Each number is 128 + 24 x the weight over its row's rms, rounded and kept within 0 to 255. Layers, rows and columns count from 0. Numbers have three digits each. The size before them is the row's rms in percent of the matrix's.

# layer 5 MLP up, 512x192, rms 0.131, rows 492-511, columns 96-191
100:121151152113160133127127121159101171116099109096121137143110128171151135130135124118142123175093147181131156135093113135142122180104133165111133161142157153123118139093133122167115114117146132125108136123140103159156113112110148116139100095116076112130167189114106068125144136157132112139
095:139146126166144134073122109099092116150134102091205110135121135125144139093097142117132185114119121110138167145134127097125181137121146120154159124187091139149125119125112162119153141129144099135121115105137083135133154104134129109123149138131129140089124112097113147098193084111118145153
097:129118054125135179072098125159111161143150150122131135142141119120167087142117097150141128147124138128130112103156112146123179176163125145132141122143121121097135103112081156110115144117137150136094107073099112171105153086123142137119148131117108100094151157156115131143105092105123093173
093:114127108116095140160104128111101116077122166116128142144118096146111133120145182137151121149114132123135160123149109149123149124146124133127148140160130131124129119155121100119135098142114132102076110139155152146125137083109131104132142126187135143174132146166149083135140122106164083110
094:124096094089105094129103107112142139108110097123143102097104102080111131113123109173127189116115141184099149093115158136137114148175128111129077115133133111116144139102086123145097147140106121109138083147149167119077169105147118119098153137141133132130087110111127136139080125130175145074
097:135111134094111138168145097096157125094149101152148132107106148143083123130139086132137135121140157141093130152109144113138163111111121111160114147094111123129091148082114122119150125118107082144106118098148120158140132096152139098117148143090093142161182146129142103125139091088061136114
105:154121133171136144175105121118135111139107117158122141125136144069133159109157088111139139058122142162198117116098081110137137152122136134119132178134125121150142122127143130089123162069155147109138123209124139176133148151166132167101131135140128144123136115156134108094105136114126110157
093:166109129160117127133146098147110168095159137094113091117122119135097098132124157132119100141143144176115109165139131133153165135132105155159171151106103132138146161156138096108110098118099130117096136101106086128124113112112155093099153161118170116109143131168121100118119134145156109103
098:159164139120176115132140128131090111125126100141121107126106114112071119157070106137139097087120139130130143134082143121159120106131132145156108119122119133127143157113143121086117125141111105117179104128137122124129096104109138135137111118167104124151163162160130124107145111132134111131
100:168107136099077157093116095109138140125138135199140108117117152127089144145127101154109157156131130164168175145114114125105091121154154158127114126136147112077083125112155143079121135124135114113103080098092131162127152135147108070156104087122122122126111141159130101119138115129128070099
097:157117160139138112102099110109145138115093118139133137138169112117171093108112154113090090161121147161126111111181108125131118133123121120127089130129131093133139118143144164149164129181144112090144097115123141142167142150153091156107170152140096128135147150088146152125130119135170168118
104:156099152143127100126151119131087158124120122123114099138149127091118154145133145184116130151130180094150143106139155073104115136114104104104114145096093107135162061119093163118112143131113115121162106131139161152128137155110135145112130103158142123115169075078127114122135087170207144156
092:154148099139117109130103137109167159159135102116146121126160152114105120183101126142108096129140129125158151160125131114135101118121125113136193139113122122139150142145108137116144100086111096104114154148091140090089126130123108140148115122155161153100127163149111103138116134165123119097
088:099139185143113127170106125134156149154132152138099125130127107107118117142113118098106098118126171122104127129116099092103127130106130107083154098131127121131171114163125132149156162169157102109167086142158101126129147089129126124128119136139105121154108071106137106155099111132157090128
098:130059132135132152165097093170116163137159110153129122146149095145142070175144108094122107121139135135128086164167094116106103119121119080109173106129125148171135144127109137114163138160061143138116116179150106143075118144127063128123174117107124099105136081097124175104144106112132158158
103:130133141109118131121119127135094121117142154144113108117078136116112117112085155131046152136167145115120069126162073148101134139113106139165117131138174153098160115085100140134128114170097153095133118150126144109108112126139154127167111149104125127131126137150169165185160158122126110109
104:130125120125102122152142164137117141125085160115165085123114140103162194136121144117134132146103119101147151144158086113120105091148107112153112070121149106151140145161151115109122149137150154120151133135132137128114139163158164165110131117111135142115135137077127114068098147099107141126
094:086092138154128094137166148137103114102121145136114134138112125124076117141079158074135116140098144111144139124113148125137106127120108126103166104126145155078074122094150151090081126098154100118108115136118148127116102124136081155134109173139124139095123113090130166115108103100161146119
102:125145115093132172118087214134170118135137138100097153136124104137152116163138140066053127151107132121125131126138140135149141113110149106101109155111135158109155094177153095104143147103114114113123153127124111101113097145147162190178113144123162118134128150114138138139159140109102123125
098:136127078153116126125134105139123096108163146169108113095117131144182123162135080084177135108114165146133176120142137081125144120118158131120126123079092169110153102120126174126118150168156139092140131169108128118106164124132131135114159139124125113158128109127134096147167191153145111151
# layer 5 MLP down (transposed), 512x192, rms 0.123, rows 492-511, columns 96-191
101:171141123134146140120086120136104132100118101143126089137128121165150140106154140144137156137086155142081089142123136178137071175152109117105141161123126088127133128149133101186126119140102084143110106095114146081141131113189125078090147120145093132131132139138122123132136116146149175133
096:136138143131110149106108107142102145078123105117135180163102137157151077102111121108103143151137139100118112100139133096135104146128165102123126123132087160134132091154127130185127142157115139109142121114120170105133093085148138154169103131150118112133130167128125110129120134103124123146
097:121100136126115143111161133130090141116134152146104155162119143147128157136121078115140109123123138115117129117114121148153138131146099142183109118141128133094095131117162120119137180146133130133119147114115085078164161107166113116129138112121145120157154137094139070121106139147082110106
096:124121119125163135116115109183083108150164118096125158103126143147130138131158106131126150119132126116094161141113075109146097173161157136151120113141157115150152149108145130134194115150157156137150086094112159108142096109171082105118120141154145142108147151111098127141138168140091127117
089:113112107118143132110133127093050172112139105142123140145113104136116140137126132112137091104122155092146113163131137142138153129146130133136109111112120093149092123124135101121147131103142136139148145183135086164149124104148152104116092129075164126141112128138174147104121114091103169133
097:088147093152171171122159137152154151158121154144135115113138116133092083152110115131111133164131132132124143093152109067103097149072125139128116100171140129149106134126077115127140133118133149125153130105079100124134115159154110176148097139208114138161120074105138123122156172144105145152
102:087097142135136113122078124097092139087089153114129131101134100121105142138124144090097094144138162132166114118122151126129148134140096147133114122106054129127146080110116104131164127106119120099126150103098109139099172121120164112096128101148141120111129096155122098116111123083109144151
096:087136101121137128136146107087120162161141101139136113140137114086125141088117138101141169127178135115120122087141161078131124098170155135106123137149131143157159127071117134109128130124141120152172141148126110127143139136105136138162116118150169182098114101143165160103150096188121117108
096:151127146105142154130105113109148127142189059128113110103100148085156121131113125110118090117127117163109166066144135122126110130109111104143104104193158173098128137088152128107150120133154118148142147082100094138162125061086114166159100115146116156134107135124143100159097107134137111120
098:136093156130126142171121134076072160115114131088177136123117145157106118117125094129170083142110152096087065130114123131159173124141111088118134153132137135095122116143109142113166092129102140109162148173138126101115106142090121093126136116157160127124146107127160098127154097141121110110
103:134165137080172078142124131121169094138141118146132120082136122104153113134130175127145116096139130147122099149093152140096111111123169119107121093107122149157126126132095084154128100177126134153175113096097124089104126084120129126161124110077129132128128133149091083130127121119146128146
099:140108159164110140128123121119111106115110180144081152141113112108136138101142153112119101121118102112089141148103115101114128099138129118145077131120118122083115148145123128110137109145116102119120164126112203112140145139124090086128143155105119134088119088105083152143143153163130091160
095:123066134157097145096129117097163094117110145147117169138154098133148094153112146165130169134127163127112126125111122134116154141119130068102136157110150128141145181108130125143138154131110098167116125118143106133113146162124111107157106136109059162156156106131143110084148121141110115144
100:152110070124126105140159173125110143077131116133124153153117127110095116129185137151134107114117090142138124125153177129122120135104134122145129149113189075104096146108145147136107126119131147111124156086075148177149104168079127119063106080134155125103164164139129144143140136127130133104
100:146142105150181137165107134125116130150175082151115145103150154111091137105164167140104138143173125127125147131130114103106092130106050134148147107111127126138165126167097113154134143161135127120142172131082160106082105112167127145092088131110129135139143160147149127128078154095136111154
103:131100156122100145194133093111143101108103158072162150151157136116162096156110135122132109137133116147088139140084131118093087126155160159084167115120162133098148111092140102162098145123134128141155149131102133143137164097118150126162077130168127151108133121129144129074102112161103131138
103:156125158156145149146129125108127148135110131092145120157135124104123125124086156066110110088135128158174086145133130073089149085132142135122167147123120170108120108106082123149164137123122113132136119159148155094128120127139138112131141124107184131101122160134165133089096150104138131091
096:125141122101098105141160114132107132121137134168120130067179123195123160149125147096146187137143111124089129118113141149138099142096140136121154148121126132146161101124104114114152137115090083145127136130155130134130093105140137144113095115154108147101097157182114143120154145169088139123
093:139120147147128059139149100131118169131126114072085126136149148138146119086152095168155137163115112113138129127146138114109132156103088123169100111200082112126102156129090122124119097147126173129138092111135137148141130111105115117119142127121114170076156122111126142127133119103149138137
097:087155139137119147109114125105138131086132114122114152117134137128106113186097130153133090100150120095104112122177077134131128138147120137192126117122104136085160152117087135151178172116112144117160103172130135133153161141143082121125141101128099098133127116156092131149150122081097107120
# layer 5 MLP gate, 512x192, rms 0.126, rows 493-511, columns 96-191
098:140184111087144117107119124123080135153152076116137103102160114122103132133090137133169139157108123148136132135123134082113161092147113127125163187162091164121116113073101162124149137154101110123159088131098120148136112132136119109129085105130121139138119136132174082128094144143119131146
098:131144155132128135137140138118171113138084112124145100129117111097122122144158158110085129148103118076117127163118176112116138124098093142137105105069165159187138105150125155125112129132075104129153115158133129116080134139148116107079132140129127117133129108138153158125077151146172120136
094:167149102098149126116148108107098129151149170125125126142144108130116133153123143110138131173093189098092103113159135083175113107091124141129154148082121108132100136172094182109081172144103124112127168149112112131168151093111151159115128149145132113097122094146116134113084089146120132125
090:137168124132089103157142110138160084164095143138139105101086156067136119132087164113156138135150126101093152122125130156140162157126138123139148149126082118128139145154117169127135147108138116122118125111043123087092118092154127149125129174111171137106105081096107122158132166155121140116
094:133130128145137171142121142124127151102092211141103157070136115125087130122117096142124152201146144126072131105153171076130133122115155149109080138132150139119137066095093111110121085130151112143108111115072127131127132145146130164139140127125118143153163095142131146142140099147112114107
102:173136116136136170121130159124084137117134109071091166166118128166165138134127136124120108122149110103125126123133103102139138145101157097122093135128137097099164129134135076118066113129144115148197176176106126124115081117123116106162116155126141158091145102160103117093064117141138146107
099:121107124079114123142139098112141136146121152102140156118135128103141108113164106098128149095158147151109146121150131107140133156167122114147078102123108140114134122126088143089146123134162150100142086186152111130131108164127105159109136068128127124112165117092136112145117104122073140161
098:109105165093136155091109125087149077104156092096123121090158152172092160100152128122137103137114122136112142091112100164118149111100154122132105134165134167118116143137164167113108144129128165101128148130134108125145076156110131122062113139151165171147116143137174112121102107171096091126
098:139126089159153109140161137153157092131128097139112169103106120108114144133122128149138130126177171112138190095130121126147099155068099122128146123168105129133141147125187164123115123176151149104121125132134083118119166133142130137120145168116122123122068139129170116132092127133094130127
101:131127118148122160108171134080112151141137144065132143144152146078097132112110100129139118103107116122116123128151164112130113133208100091127117146164128150099125137165116120085095138119087150124136144105142083145117145097100104108116163109125110153146151108126122137115102149092129137136
098:187128119196131136144137163097154122113106115133163124134125145129160111151115128135118093187136160084102131105125109126088135134147144137108086138149109116117144100107172134109087132124123112082184143114113119095131132165103117145133108143134119184152149159095085122112155143120168161125
097:096099166147124131148177124166131106081146153070124162152089088115119124090178075129086130156149135145126104136097108141121151096094160130131120144135125089113093109120140122089120125119165120124138136131134129181126137164107135118130110095112082117139129085140103110089112117082153131132
093:126141189129139161102120087162139103188132117130149130100140127115153119138094164121163171141142134125111124124090082134127132134155173113138144121147104159133178079151109105151134135129137107156144110157137071128096130119186143138185158157102098129131131100109074114159122128137138148127
099:141117109103122114098136120114111151123135176150121128121117136135111102120127134133153139103140118153146115079124155126120167103108123166161082114106099090134135158084156129103138090130153100115183122102103140103155186112112084147081117109064115147118157126113140117151145113179118097106
101:191156129136153131058134131156128165148111138128125181104110151121135116138146145083110134164117066132115087140121111127143162163120105162122107144161157163100126140140091166094120101161179117134128130156135135121118129161089157138173121117103138104143107131120180120087152132112143095132
099:168116123144153137159119130111123148108101148138179148099148145124117082103099120124114107148120131147130107134125132096150156153078157123078119124127136119128117112131155150112107068133105077151137129136120112099125116134100142099129162117138144125129098131106203146106119142144096101145
100:118129129192126086105093138104159122151111138130156136118102120151132073146140153107130141207122105141099116118136114143135185148124138141130140153160148107114116107134150110120163093134131103146159140142133144108096087126122157123148123108170126133138070165111107132127139198181143108159
102:160135142158185086157158095097135125144097113123139143124173173115119116072119141146170121131149151122144124134131105115104108148164155097141143166138114102107138162190110170138163103109127124150136129118137087107146131108160145112102135157132127133097128099135138142102099134138103175112
102:120138141126186118124138147131136153101142127109151153133193140143093085137152132073133126101136136146133104135163105185100101144163161129128150104099094059117135145103154099137103098113152107153156074081167127155135141135193121138116108090114095124096137135180119121109112100132112140114